From a checkpoint of a small transformer trained on Wikipedia: 20 layers.
Each number is 500 + 40 x the weight over its row's rms, rounded and kept within 0 to 999. Layers, rows and columns count from 0. Numbers have three digits each. The size before them is the row's rms in percent of the matrix's.

# layer 14 MLP up, 1280x320, rms 0.208, rows 490-823, columns 280-319
105:513518506449474456506464487508394478440425469470578425524525499456530463586491485525473535576541470479560425449485487485
099:470532490458451435482549535484460555563578548487501527523567580490473569472489539497531527512478508510532563516563541475
104:435456385456461571419500521495530525435487484471502531508536436491492449504508482506508515520481455460559462476502449472
093:543524451500513494452469515476506468519516462456482537509434456470522500535496502476561504444557510520465504465496474465
113:549528462572539460453487534546518490502557544519478465530459506428491482498439542527520503561538427456555491440486500515
099:490534622458552559471511401472542468519507445528503523543549544503524491438512502493476531469514458492506480526442510563
100:478531498422532465526510551508520485506469463526484427487500475521540483505420491496461544519507472486492555436576484529
098:455490522468552477464477615458453469481538452472529506442520480502546503484475521477538496484438514531524475578565493579
099:519447546430480524491553524499527436504472454513474489493529518518548494497543542575403516496536526463475534550454582480
102:508506537423499469412432470482455479475598509497490597472497479467490441542481449493508489483465431520548555504535484504
099:530522486519481437493484532487481504501499521474530473455502490506558573463528458466525532537491406550462525441599490516
097:502518526492468529489517485461391477500478475540463553558448460491504500539499521492482565530493501552513564499509495444
090:441493487562456486449512425516485534549518514484481435487466535450480616477524505463541571493502462469434561473516505481
095:582516515531516534465558451496549546494478438449530462494474519511497506525467523560500508511432492487518481548443531502
101:516536551473460482436503510497488542499461460462491550505557521506540428492523530505548493500539562479483492481531431515
106:461603474474470508449513546454554548488502488562529520526474539483506500521511470469490417560422504506516438513462469541
103:518514482549444463536530500474497458512524569531515498513529542529550519477508515484488435429507452440498507479515512520
087:392561536444550555472556491447490465496471552474515507542480486476478538537583467511538521446450476440508536494573474470
100:504439489504435424489466570426531518454489537499487387467514470431552548510506559514468490527465500554500558505491520543
107:486468541518498507481547540439462446530510513571578389510450488582545499535542539495501491505455526541427530603486510448
106:516485516491477481545493475511505493537489546469525533493426506542514468505459544543442446478480515567480502543492440564
099:487513462501457559524498494522549511568436456555537542477480447472499559440483557509495518410467442512521488522594503427
099:467408507522542529529504432459546567526514528457481492545491544545537446501432590461489544546541563462494399484515495510
099:529401521478456417523466502565464497509499515538490594487499557513561488494491534487552510463416535512526492498531490511
104:522495473527428478479508501441475483525582529463475457547511529462543513524406549583465490540533536515478441513446459457
088:506493491496518468463453491487434508501483533442479467472443490442511485526482498567506575478506436487525468494491485483
094:487505513522477557546447443421537500549493503527525472483538495559466420572525473526495538494514504470530531495480511439
099:536521594530415563504482506449486575540567591543459477500575522547471577444487522493500497520544462515506425519499442461
100:534434443533512409495484570497553458469499493515567493464462467518480545501440385437488473465552503511515510457564484433
097:474534546488558504511481470464456518498498482504486483528471497538528461550469544497481480459524486515516560548436534539
106:424498483486468486532486610500522466437566500498479581479585550416544550548492514452544498559491461439528558568554447527
098:563601417510507517536493545445473534456569583511494460505472452444488483515448505489503504553529441525452490551518506473
103:459504511548492494500499495456486502434495513529551509493529548535557581485527665511546479492472462492545477464449556513
110:502499559503542589490503494504511478535516492510505452495552507448507543504516496505476581497434481474520598473516480473
099:504538508429528460483461446472485526497538487521468543491547529469504494556482438494487456516482591536531514525434471532
106:516526526498488577466484467583526499443565479521480492499501528496503546461526482485517472434496569458570494539484460544
092:515410549543469521518449470549487503482464505460543573465456491455534516462482526535460474473477514545490489456488491510
099:497460509474514515498506487443508498552490490488538463523547544505481486464486519473488552461519474572541588467496512486
102:545464490454488518571513523478512513576556512475536504522530482467495470462554493466524447521454516533571452518454491470
099:435500501519470511467530532541573456461479509393584481452570509513522482536481476539507503466460539531457510485525503474
100:483563521502477564508571532437467495456505471442522572528499525439480494503428490489443463563414488495486498539473515458
101:495487525532453529511406421523511496530485497536426494567548511482523530488503467513526518432496535560532486494469558403
095:501496528495513496554524561523583499380529496488433508586474513493509502499456478591485438505509504557448458539482451472
102:539513509491483502492491465462526519441542507559485524531450547481522514407493490449438518574520500493481577526456542562
100:482529529550435457502572482511502567495414510462499484477528562477507488470511441571517497475489469473494567480525536439
103:475507449520481448530512484465595482538514461496505489538480519499423466568499505483484498481590480573543464528456494488
095:509577486504436460505475552499494543452464520531482492457649465493448458489487457493519498462554501534579525484506508426
105:474582511518562488427507557427522476486571524499490500505498604525522552489529583510563505458514495463585463499527526476
094:511436500530442529448549491543528497484451550476486518514499528454611516460427450495522511467482440500482456531527534458
099:482535412504448429515517540468417578516429464512497531545491482531574411491458517533509515514464431452464497538457518580
101:507431540527520545525458538514459523535453498475526544405490368456513435391496532499498533467556524483495477481449506492
095:435501528554518539482451459433475519505560491526492484441516510421536480477465526491500515493512518459576502547527507437
099:545498506530483496466459550553540480433578488520478468424484501488576506503533543494527548493538506467546476441489566522
098:522469495585494551518504521462494539528518504545455504507436480524423463448513555501450501526603444464410531523542534474
108:471542485474410527497463532474434480546554475464526453537475470533489458539517476502478454441484484551436485480525450530
095:502484419501496523532487431526585489524492505513467541480535445523543552509504481474463474481465519459529491532369511518
098:504458593526411415562445529497520542475482498449444455494450514471536508480483494478496456510537484532524473510544520498
106:555462444511541497502437509461505561488502478468525443444515514562553485580540534502515519578431555528518510566465553455
096:484506531510517548486587443553527493488454571446385421501444458490468455495496474434527434409493465487458512530472404484
102:461562523536532503479559496467489494485445475490531574507466503532532507524537433508497412486491512532548461579502518584
100:452499468517553472423499494516508511498494483534560489508562428470523476513480493519509473463455475471555508467477516551
094:552516403526487447541538508510511501500579470523541467458518502347479458561495507522513527527485516393520494557498464502
097:476453490506494475550537537461531499530485439496488506443559433525530485525545400508503604481503548468541486516515529475
099:393434488510469422457554461477503517528486554451517446514612514496528480445422517476559455505499479451464469469477440488
098:499496572475522534527524491582530476495521494513449495537533475523589421461543473520480506491504483538525572486539453514
094:598532505467506517536558529460534418463499439463406533592501533514519493544438460541448542498514572490467541514503483543
103:514522528487508568580509508492496505473444518514464515418428550474509506544477550527518503533489436528485540559512486443
100:461428529459510514492525547501474521532499455492491475491525476394553552457513435411495544478444470535546489492432482387
100:531580534508541437480534530544480529497524462475519549496459546502589533507438415509483407484469486390563530484567485529
086:476573487524511429507486530557553524508525496464455530480531585492541497477480554483572468423472412523419546527436478482
099:467492459457458578580534516506426510580532471534494502503485565440552550568532524471511477480500500549470520504502443458
108:484478486577508570517468528491486488496538545513534527508580550519462522450512501553549501510408528488464500493411534508
102:521569522532464523517549580528493504476523501514474561518522506513429489495510484455529496522479565449467455451534457517
083:440564478515441521409455489520517514501490530531568520493436531564445572466512533519481444550428486571500466439478469474
103:470477432531506529550576469441532567527523480554479474491553464536452521520492515484524468523444597529519514462518545563
102:460514557492538504571509560579528509506519493438525492498421543500568564458540505512513428539525540524485429559528503505
093:532491480479472470489489405454550538474570547453516552468522496514527416445472578503529507463531456515433447498483525531
099:479553530495465520550508446482447472548472474532423481421525485498558466478560449558522444570448433522503465543427540447
088:504487479508538495440506492501569499458566553495485521561512431544550543481510509484506437530543436562454555462480583567
100:558592420446555464483565475582448550489460443479482485476468479515493483504507486503484480533539449512439581511514443547
099:513454477566460535513486509451490444563513479489516449552475479453475528489468497457511472525464537490554470457492507517
097:512490483431509466542490544506533515509500494501451523350470463568517560485542467469509509552450520579569491545522496531
098:495480534512419522455430445489533544512530504528537541555462528490486470540494476507500499494439567590547429543471470565
097:464459567460450606462436464541477492427555468521519549529408594547571535499546490465576482556427522459506478425454502577
103:511458513483529518532535516504484539578506530532567467557428511457510503521465548537507450458479447530571479507465469554
092:507521514483477440490562471518473445426471479479483500517527501488498487467492500535555463444517548541535508542520483548
098:447493531400501428557550471506542506485437432532464464485520526543486532523540457541557461515512554568511491567535483523
101:521448514534481484518439487554516491581486494494496493530441449499483536446516468557523473529503462443540514530462526559
120:400494428487455531492518468544522497483429511436503517494491491471517488421530468501551458531464534517510458453459499455
104:543461474490493508527493570523479485556436555572539531574499503487475543469436489525522496514454426492483545446526465478
095:514434467523505560551465513516512556496494506470526556520502477554470496431533552475477581511502476489492536502551497462
101:489550446439496455464496575435509515473472529543465513556471508476538575489465534548460548520497477469574578466564564431
103:472511499500568529450462487515497491492468513507507437542431550445457531505451437513484534503454447461552511470447471492
092:458527494512480497498491439486478488469522383486556379440487588551493514475477523405503492451539539435523498516438486536
103:536539532509513559486433511518504532522486563527425558517401548560521565465536525489410540485462484507503481542511576493
096:501494544555461480424500557415553523474538493499547487569462521495475511505579561511492533538519480493479562486446487550
095:496460479509533544495549517554502587502499469548547535505518518484548523556505580558442427538453376476538512522491520487
096:463506493459420564490517423507503501544496462512508504448539463570537494458527535483530463494528561447485518463499478531
096:517516471501469487478466521484500508523503499538514395436506547521538490382506521532479543561466479474542539434493480584
097:597454537471451538386561509496537500448463482504529490481536492462515475473573468499476506425490527547517425584463549484
103:418505462488494544476497477436415473460466530553503478547511498476552472504480474588492484457427509573495583491501509551
098:407487506490523548507469523544507493531565472500494441534557504529566517434495488454455494539454491544592521460508452441
097:508495465460537480496506464535556485487437558515464486415462514440609476490457525495478462497517444465514486476525430551
104:525509514541472452529534492524563494487446461596454464473437468472469570520460494539557524471480495481534531442504475595
103:535517578414470513458472513419507478539553536488536537494444475486572530527484505494559510430506459391504532512524464500
105:505438526548510421484505553552467525517580463575488465501499480559478439590573495543557481438514550523525444513460460471
106:560477540385448461497503480492541428509564541520513516547457537531430546599456527484491546444468532439569491486509464487
105:431470527475446429477580516470501505490480430596520441484553513521564570454594549478498485505453484463473532463462463501
105:488473515555475528455432553461484503529486520541466408468492480600512482488442492414473511584450477484495491537449495503
102:574426577493511529543459486499496472496499515462556439472566473533544469486453513555541538500548465484548520445489563443
090:498454464493513462471583435494502558448489504524523504446501565510489464446499520497526502446581516537494473466465526480
096:488461569442548536545533455448464485506404571479586514507536490514559434491500545501528444528502558541478509516497500561
097:461554459545462457504441447519490461536517514471482491548518524524521510550549558477539508560526497507507450490445512478
098:511460426520539453512489532428514381562514504458489509532572504495525494511473567516541550511560529475559479522552530570
103:474492496522445452475491504550537525493478612557626521524498446529521501472461463462519425461488520480487432481486539507
095:527510488454536499496465536475526400541536541458529506430635470530546484514494450534509549406522440500508502467511427468
097:524514491506508480527404521525444488498434514491484482540467491555520505485524527556538460494450460580583535480449498479
105:461479536536460513590495546487495523498451516552520460441376469496496549518505517519526555440486480402461481507504548495
095:464572483487491422484439483471499468524470579504470531537517592499420558445480525477503475524497567465500498511508482512
096:461532449524450532523457513529445484485472520505513505472527601413538543525572490503486516476510449532483488512514557482
104:507472454479491492418598509530503550553418539495415518457545474475478515531585499468529474520536445528480479517480542487
102:506464521450491558542497572414529482494473468451480415475533461502455472480477446448454495482499454429493486491520515443
103:563516548491482505533509446470502522518490524423502529459470478465488588511455479548526482477504529484570486534506515507
095:528488503593481466497537481401466551495503470511519473441490481557507572572532491545530446525504514494501469545470485438
095:477462463499433483605518492508533430486509509512527490485531502512471408501503490566415465516541515556433523528501442603
099:487477488520500480569468466515433587542553549504570593530428439479517535479508471461462512465514454486472544559507496570
104:504529499535536473497493491439508438472486488558497468507534461578574512476550477564444516497509487462436461520521491520
097:409466450485525435567521531491519580413476537483510508517500464442502474518420441524463416524448542531586595524419496444
102:498543505497570498517554473427419474495484418477465490431483470565453569510493527524474501427526531486491499562496475524
096:541488488541577465564541536453523478526474546477435482497528416498521446560475505428565480512523506533567455534562479512
100:482420500513503495465514557517516521519441554585534544533487437512504459485415468564535571510484434567507455451423539537
093:483475523538518449565476499468491474548468462480484479540457453534494460497502541496493480541467464461524522510528599526
103:551451577475512467460549493494420445558519493453511506467540484484450494491441458483531485505538562538501461537468496560
106:496517536447473536544449448438509496443505505542569474516441475540486509500513495406539503499447480534429570548500557527
099:465554488474515439486534508557504483434526421587490577420506533527474513470468563495583471464503581457443543548498471473
102:506482518482516511499522459491459430428459571470584427495430454526542445468482508526555506501503491503540459470519501523
100:526601506497467558493555497429440523514488521552511578575531514521503482443520461452596378500502521530476509490616463462
097:478490516507479381432471477522477470529488429451462501451489467524541540514537480492474457487521518483460477548493483533
103:397551435442496475459540545505482542513498480492492488526518408514534447445472474467463445510481555470521559458537497458
105:567480502436498498491561523565444588573564519469504549552439465455539530478447538442533560568410473494433467483445547467
096:528508449464437489497475497478473440440594445507482496499481503362494541461465533535521521493502481513566466447564440499
095:537523500386487469513534457480512537545524408515519549474556536559517468452456507558511474524438451495451504546531436494
090:493568497454465466451544456552467448506477473423495542468514493458497539457437493526447502445609563495508482548517440498
102:546488516453506469551463467498482595547544481559506492486476546512559499533461463516581486500501535461512488515467485447
091:478500495510566521468458518510524515528434499445523526509508550411509436441525592476494543525496486477469485500504497500
099:551521496531497529483522533571495451421507502510575547535534536544440455437489534538522452533459513539499492500417535530
103:548499546479475511456495457419469515586514512494591546558464438524477460455471540536418573533559556485526559499466442471
099:450481490516531471518487550461488502476497496445430435545479468443475507534481439519479460539550576475508505535529565516
095:487471482540440521468523531528482476528574482517511549605432456453557582461509573507515553500520505481471574514527493568
093:467473475474509459494426450489520497496472502501443470515474526469534496417473462522446446494514457504548529480522469489
096:551432544467521615501498536438510512527474488567480532473490592568504577519487536585526553487489428492445503516476469432
102:565500454491548437551460536484490498430426506476531483503506501516534463587502530483541448437493495437538503478536516469
111:504447496436457435502491568497568480391452476459606550464496528478543536496529432517428482504483481507514546579485476498
105:464536533479466512592480428516512435571493515511507581510508464510533524543433551540505535525478489410554463527495505459
098:482500458462452564453506529551535530514486511496481454485484541399545551467497517523601474475536489495510468470507480503
092:487531570534434501484587472548458469579458493507468476509504475429553501454507564505477497530492520479508499510550493560
094:418581500455490500546507489450464487453509526532499522560493552492543464486548516526478473528497498532510541522522473484
102:547488509448466578550520468481541484488551505430375451502555499456519447529523518520557526531465503478518552532467544468
106:556508467506498552523552535491488499480505497514533508484447587446492499538468525597438490487482511499536450503442449473
104:572443575508553490559459545502537495584479491623505455475585532526478473422493470452529490524526438575527516524496444533
098:482552480534563551534462532551468526594538514545478455512483546554488458437503495499465511536506540439490510535462471501
101:497491485580494524459514482506457401505491460465422500480515514505466471503468449495493601590499505502544564589571496552
097:451627453500495487618506450498456487412510584549535498500508498480514613455570513526581479432451488592497520503516518491
103:479458516456517533470466553498545516455511569417564449505404532580495482438476540509494504572514513407451488561511568448
098:520412516515530488533492493440479493430451494436542483543438501427474511488444532480471507412533574473441462518512442561
095:514550518506473473492470487506500497461499474507542521492487464496524468494518518509504472476531481455458500477590512484
102:463450543520417510454506443465589476484539455484545483562481427527509468482500506495524548549487565539523489436501463520
101:461525452590542529545477514527474503577438448547459537499541508539545497500474450502549488449508518482532590504453441515
103:565487482468550553550498522498499483546506473475497504450518467422514473447539505574462501474542505552538478500583454432
103:434582504497489500454475420472522435474444491519475483582531510488500549525460508488532506576470473499451486510525568438
106:475582521504436453500502485502501542489475429548516496490557476476544474529469443504476489484481535567483567564526491456
100:503485541594533513496518471573510475506519411562492516537492512531484501542461567607480473434548501529481513480499484488
103:541490486479480452540514538515481548548519484464526520569518474493578503470535421549507465524445463495534514513546490512
098:485506531457507510462537489555475590501451483535520440537461549471528488502509496499511527392445480513479450485492489515
097:498544462555494460487495459468517474530440452469507478496503547483548520494440477529456448563491438496482493474581466509
095:506377508500478449559556489550480494509450539438465533473478499507502542462504487486501456533453500446525546511530383439
103:413465491440437498495547442455519519473505437456484533490487558479489506512505511527492536547519492456557536496492515502
100:560511525533455506500430445462558515462511472441516449477423524555415450483497512531564513507518430474488483491433513466
102:514558520502492550426534522492462503487461468576466469545474457510492514429532490497528516560501520449495522427436486417
098:500487517509557460500535501536525523450462527482460478466493481519454529396534396533556562544482454467557460550445464521
087:492437467448542512528443453491501561534480449477509560541551483419436504518460471548488586490544525506443510526561565513
100:502520459508551500524488436516590516482475513550501498534428485553554488454533483514490509502444425560478479496537436468
104:475526527400477549473493483471372509583454502432535521414570433517508468520433547533495532493491479530446472553482507517
096:500524443470469473493462544477493477459483545493489485522470541478499466465497509475398491531499495466514469534497468492
103:508459574473548527494483529446556526466477535395494507446534504510503535439406514526465519511460480453545458530527491502
098:490486475432510517473468477492546519496509419472488517444476565467528482502469487482517531523479514502498541483483492451
100:572527537487475532527425518485450500534403525477570481499440545492535494542519615484502555561505544494492506553441510527
107:513451449493537452449476423499530484617412531554498477493428474530510473384453606468476491517486468505527565506561475516
106:444468515483540534482489526581551523449509442565456412574512502520533575568506475442558476524495431543430466482513466515
103:563507455487482418450491582528444527510495543464452498468507454530528514496524508529494569544470517532500522524413489589
097:532567477516510539422547453486541517507503548519550486429454518466473610550536483496476491490492512486563527463471589491
101:410501471521402530431575511498621471491485560539481444561514531487422533528549506545524479583416521472452482493460531446
112:503503496593520493478572488486447509455508516521557471463530438564508476449519491526543425544489519540447505498520459486
096:454501568573533463596498549542488547454464599423457508415573488455454524453554550496461483492444551426563562489494517470
102:503550499469501504485483550601450477526514541509525494534471436521548556572482477540465462471409549492480470492515489535
100:555494515495508436429562480446472442467539517540538493517452434527527503543504427465559558582452405450530471526538506506
102:518465530461548494429524547470524476547503485523529435486550462423458417504478470512500433552462494446533486512521492489
088:456474529521567535510503530444450547480456527486465476488556518559546523411465470561441476447573538490576564555468448538
094:496461533491537512564419554508559514529515498556486526476528538514461475457551462540502514571511503426579524451475536496
099:398495521482561520447510470466482491544528518481541460537522471512475483503434528559455478533477469519477480421479480419
099:516490453533434504511476511461520476492539479553560468512460456445494548515452474478487546558491470556488478480494529438
106:517466508532477576504569541558523431456520529507521451494456499437485516571488484457536543499435497531478513456532472530
100:537547542524493486483517429571507519512537470421414557394509454490464504489495518520568519453544490497464465501527492507
101:524456519497530512539541514465509489537483537539480509513503571498486433486429535528525460506582477528491431515520524491
100:520508486548497548413500582419478547500527502510495512539584474505489510521516509549506502494438539571478532532496561528
102:501474452398507524506557536491535521486457431476531430562404567559504479503483527517461456534540574489544436518457484532
097:574553522600475458474579537397554471449463517533470508533487489508456479447491452481526511529500499482531486440504446496
103:565526566424515563521565516501521490530589534465494536531512523486484533523422439463518482544463423469574490527519547504
099:516531526431509495513497565443479500461575467489529475528573525531530403521435479518476495548570476468528417529489520519
100:495435461521487571597483540441445464519499437546473492531562513492495510485528491480456546548524474583488498548570544472
091:466522495506536481518519499516504507520539513465528499496508538478464528503485517505459426481516417418505536548515484541
102:442495487565514546453538523424483503505450478534446468479466593505529523533416454545518459505513524454580518522548437507
101:550448439498496499557494526396532484534494501496603486501426599512455518510482518505519445456626507509451497512497505455
103:475526482516539492499548497535545509518463512489592581550507524469535446449502499435466437460501471494489453511540459596
104:473517409483484432465530555520509432517447536507555512458415533563501498498497495542551435458486460494508574488511443531
105:503568500473585478440447447497484536486369437518482512491525509486533557511514457510420487521515583553605511479478432536
099:605524559539412456457451507474534483485544519553440522487571477486499497511521607458441517545478478528509514455451482501
100:531559470400556455422528501485434473514474507485518561515436442540529459502503514533429520552416460509469551503447490528
104:478487512469535470511442480550504522514480491486530519600442529482550463488502536474574538543473427486454498531551490504
102:532520532477498546513468468564552475526528492538507560485434543516473430492502573630568485536580516514580481523489527449
100:560491432464520453433507504460501466525451544499564499423483404525515508479473504445463520434513516481530454482567478485
095:525491580540505521489499489455560547447503523464516496493470516526451538412509561546472508568506477503427549546446554477
106:533527566526475544484505462483492509537488488505483449527534497510575529493468535520528463483492494522561498469482375549
101:492515494492529456496509464484448512603450515498472504452490521519494445462480507469480527552490518511496563498475445519
102:517486540452411424520500479516492493467489497450501497528524445524487575465598512529523423589537454490522413510519501514
114:444433538439572499514463602506518526454525472542470458524518476547531489508518513537480539560474521435536418532504539559
100:503479513512544525571458544449451466456560526526486406504455502502467462489537514504484521516443421492504454460500478479
105:419481591475456485528602463426490484517518457530524435521525537460534505542443579526494525532455447472525450490493433535
099:569505440497504521530375479489477454474519530491580478503481482480498520535460476509450508482477482538486532453525450528
103:481548528503494498548493508465521436468504582600417446515459496487560521520474535498519473515408433534553525447469492523
093:470504490519480437498560504408512549435539540534512541573519480473518587509452521448528477454552549495431480519514474469
099:468485489512489448508562557525443563410546514522464437480555471509552471495493553453514457453468540510457527495522485430
101:517568433550482535480474484439474537467555484522601473546516492563422510533507599429559401506467461518494501478468552497
116:480529459443416528432449505442507523607455487429489454417531454503596484456549488493477535505536506533530498561532464543
102:498497497471491454506475508489502448523417548513521502560550482587597486518489537582465505564470462482465506547551549478
103:495510515553514409458558484530502444488535462514477470542529417498456505520515478564480530483499473500476517436495547493
105:507458476574468553474559499510499503516551494492498503528580382385482501530483448516521537500498526483489421547465545489
093:471420531514518510496461512525539455495486513525510559479482498517483482523495492501544486541519456500512472503574519538
096:591522426415562542503524481490458490522519539507535484546420473491467523539530493476558468555466512596463522517497474459
102:498582484538555509534462492420530584547521533500520523496415490511497547436558491535505491521557435519493464513559551501
096:457453471464521551499442569485468475514497455505480513466470456490519433547476468480493506525484583489531427466538474451
091:498456488465511425475477556489480457513481449513502504477528565522504487519534494615514528483486465444511449455481519557
096:437506501581550476456493553497474516510444514483484527480479560452492420539453460521557537467558504563506487524468556521
101:450494545502529498496582483443519520489546442417494527483515493457435451509509550511519585553440439503512474488436518520
098:447573526525463483461585463463504507476546484512529514508473583511459524455450451482423543518538560509474507504535473524
101:568462479506531472485502482405473509532455523491508526503472498499509503536449490422536481482568511443438477513482501479
101:518530532494503525425504508536545481508479446476550417483526498547573501569546560505485511555527507519488490493525494407
092:513489482371469512543557456532537498526468468474430488512461504512519546546466412489491490433516522509543513518415515550
099:484481490480522440535501542503523542490473471450529487542460521429592517514518537468503480458533446555457522510464518543
096:474493543458476499592479471505416496531435537569494491500455512549579454512513520445534563455577512452425539577516440480
102:519543496485495454495494567425525513465499512515498472558495449477492568517484494526454477455519537400518468473529499463
101:437434525527473453516517433481548432500422499429528487572567515424481457500495497502497489454447491497544440584489434523
107:510533401483536511456499478481444434513485518515511478498452478524498505560562556491451546557525530531453520550486484492
101:436465544535516499426508477502562460489502476472486507485485587508486485503412434516528470495468441504471545549450496536
098:494491544485504448448542495542484536529468459542510559473541494483525528537467540492575512513494526447486413549540423413
094:478486475444474508395508537485500521496532526478473486478592549453551482481520486586560451559508510569499487464569495524
096:477552471466513513475501451545444510519556513469508467497514517486494434514412472440566506522426506488447462477632551458
105:409514553479488546497462491497458540532396498509551484460486494504525496565482618563511493507477483462512487531413480433
096:421555540455508457556530490504526542503473510498427562473519467437536531451484565430533524551447560561567454535456471508
102:531538428466513494514458562408469498487454485509523569482584452510414512454444560425523521532472444535481482502473566525
099:478457502527526506525488557447525516532485432495471453514463517472518438436501481541437528550499576525435516494508462443
098:504576463487548479511480539445440513539460515494548463536523549501521544448504492507578461511431547510467448483549492488
098:535476557535516527468516530528525509515554541500482471535498508563461514412501488533486566559460413527481502512519453573
095:540568463443491504570468507502467480540441485494499536425419533473494536480490497446529513524462487433531486523482481479
095:487548495552418512463516540503476457584482507453492556550573470541582482487570435444561540461551483514438501479475501534
098:528440488500559518520523453513491510436514536451482523550537461563570436461476477486448504524580493464468514490478469455
105:545448545590446438502538512511558514508499449507518455483478548442482476502572475445470462490489516523489489549525530544
099:531517518495565514518423472528496523519505475496488504528530517449508485568464552506463475472459520574452579533464445542
102:526479487521501556472462532447474537538523503536502421465525478455518423510498544539481503549421592457503557540460448506
103:425470555589465383487514510510485579551430496515523503497504456483489550456455541570546485484492476480514446505495533525
091:465541443449517539502549489501608477497518543489491496577422529499504536446448473543522521464527467520520472481505510453
103:401442516486537460544550549503541469503468487487551464488525478474509464522475516540487517445528559483541488503425522486
105:403505530494533481492499503523557487504501444526550553513444539502494522452531505430583505495507495570477489487530539485
099:474590527498474486498518512417490453489522604544487451500525457537491480492430445495536434516511511472585523515451439533
102:458477541495450487423498543460492517550526448533484485421568488520560535442510510484527519497431433521502478428441542451
100:466591472487484452515457520523495534463496496508505576496544488523517462455530509529518525528458435445522525506512482481
094:477528498454516530443445579468502523447507535415474535490506535491531459575560502516552426514547483445548494544466411540
110:482484515511571502468407549485534528514488464426523532542493436550558543416490542542523487540465456489469480499472479525
098:513526516471502468507458427514611539549490477482517500527447548494565576526506537464497501465515469528470457438457459456
108:462524586492520467522514525441423511473498529493431500553514414513534489547474590496495529497512472535516479478449450487
121:456469501432527495533496594438494468495457462497494508567548515509497533508531525563497499497470535507546548589471533501
093:496498526491506507561476549421510514523468454503506519470548379456514494551479487469578501435504529483557489483538500468
099:539539508457459502486519530433536506444493553416559445418539553490476445486514411536555533496472479457564445555517458529
109:480505472537520505482448437555491493457475496490483488476463514490494511522507532531567519518522487442504440485409453539
096:527517505514514500490445496506527532430495502494552501459480552540490576393493429555501507417539588549495510461527534393
097:521471516474539567516582463502489544441476477532457508526453428446507524535495452537565542551466513473530502455435462490
098:487515574539547462491532493417521495510544475476486580561489478449538557457491535500424540488508480526531547478495493460
098:531521505476513526534537496440534530413463481528521487454488561466472445517484508428513551520499468481393482437516539463
099:517533517499528596444488484512525515520554480531519607510543506528474490519475440430478520513454487439455544459473501499
099:492442514516512500490514529509540579469490512540430532488473496534522513548490546490459505482566560462500523503538401563
109:558476571575488405487571505486526439498465524498511434509453512428488506509494445510546506432509512445589499464420491366
100:530483528463539536538513517476549456504447526487510544453520485527500557540501496533404485488406486511505503507514539591
101:462506533486507520467447541469476550433473482550561473485474479487567518463514416444526484499471547553439475560468580522
102:476466583506444502535544435569494469485559520432452545522518434460547418550503526475465459503468475541527420535541483617
098:457501449516470455563463530596529488471522486523555570502482467466482505519539484576574521488528469565488551463517455498
104:502481516446553495490511503510500490503483441439483448489485505512495597472568556537513494501517453551517498557487479493
101:597535503550539447523506470493432619510431522474535487512495449472473530488481553430581495491533454457453445508495516570
089:461528456452474452503515527499586483495515462420476433479481473544473520558474491543461542446530530495493579410469504536
091:580429525529453494529520419485410452488533498447532469516535521506506461517498452454485497550483488453510543588498516435
109:468407489482539485444449504499429465492510475541519472580495457434450442528421450559509530483475462586499502516446445552
098:499542432573453514454560420492481455612441520502518406508539502465548541456580447517452530425548534608507457549504540521
095:507497517480535537488491493514530507560474449536511513558505503595598455526569509485506461511494482488524503456460541419
100:478518475446500527521481432515474527463519496476524573485583531569491521491518425497511486518495518469450443439528447490
103:516540605565428538542505485469530561419481485480518493516453477470485472512451459519538517459551525473619407529496498503
092:473527496542546436557457456511523478450424532520508503537507425407440557462432552516525517539443580534443503571479498483
096:465526451456498608479539537427521526512526504510453520435536570467499481422514533474506469515505516558514524488444528454
103:505477555569416525476477430500527481449471531529512534544500528515443565498454513519462455482470489472490492533548503516
112:493390514562577445484479531473441468529440522581539484476567487470410487404491499469552561470484494471501539504511481475
098:578559438457471460559583472442474476515496500495600442534485608540526504457512530485482536460494525472473502402583421454
095:573501567425482483516464534535529607431491530501438441423437521465498550496499530382485534467510463506467476513505500469
099:474489484466434510506526512500582525530527450478478481488443442534590538492541503465510521493497469520445467557504490500
102:466428496473507441502496478591484505447496608576522490500463540493519550527468541496507566491456426516490431526526507469
101:459526472511478497421528526512475532475462525512471581452497410535542520527466540475551533538514458526443466468436451526
104:516569538539471464492448460533509494405467459488477519516525509466525491512491493493501500458495501485491432456497420505
108:480528437485488569460484507501494493510548513458555511500492506482513557506456451455491536613481518549459529496517450465
094:467523541563425471488439517465568585539504482529484529484521426502507499455486529522471554455508563554540523441450460471
102:418529475467484554464562513500503513510539465469543512489541476452565480522445479507532511527506519506489437466399466466
099:443516446562478487557500571572474543510479485524465574542509509487519489474572449450571474510503456579470437492465440541
098:450547513458442418464452547522493552471431462532500489483510513582494498486526452548466504586483540460462471538489479447
104:508483500533522502495482454546478497416563419604475526582485505447469516506486542442444515464472446442475429547527496443
107:507557582456486465455543561457508517467559470535510433440514592520488477491478536531515530565484459442547474526536513515
099:501478456503411495435467538492537452511525491496526516507507501476607479475571468568539508519478508533536380503520549453
101:551477554546550463529490530540542497497509463401466487479495487488554479469513469541477525447526518536514497500547478565
099:493516508497529513495501541512501441479484430533500510544471496536550481528487462554491460453540452490502507485543474470
101:473533493566542514520468541514479510441534526497547429563511533450473514592473545508400524465484386460548546421532543385
104:511548405481472597475538396540412560551496490578524526462502489538460441512461488451520468509554527498501552463458458535
100:570463482512477533514536509412518524515468549505490500460556533572546557508456504530483553478501494500540522520523458477
100:519488500440546516477505494464495488521453513464558518485505495477537455521492498518435470459501511543475458471467566519
097:559515572526548410418439504464533552531489522509491498535481447479525482453522469458532497455482454490452514510450481480
112:476570464450434528461481535493524488531496525579498429512520497479547549447485535460457475522506511542472514557547554502
105:479521526464512458493525490412501497474510484425517519484457486580484531509553499560457499458548569547530478517466587498
093:464446522511545414480528504439530475550518439556545500544485523545532494478507502461474486535511500462597518550483490504
098:560569444548482513547480542458487466487456404461527467477504501522444452523605488512489470453475431499511470512487500438
097:475517569499492490467511474459459471499503501463474531534463486512503412555578505572469438504467462539487494430515461484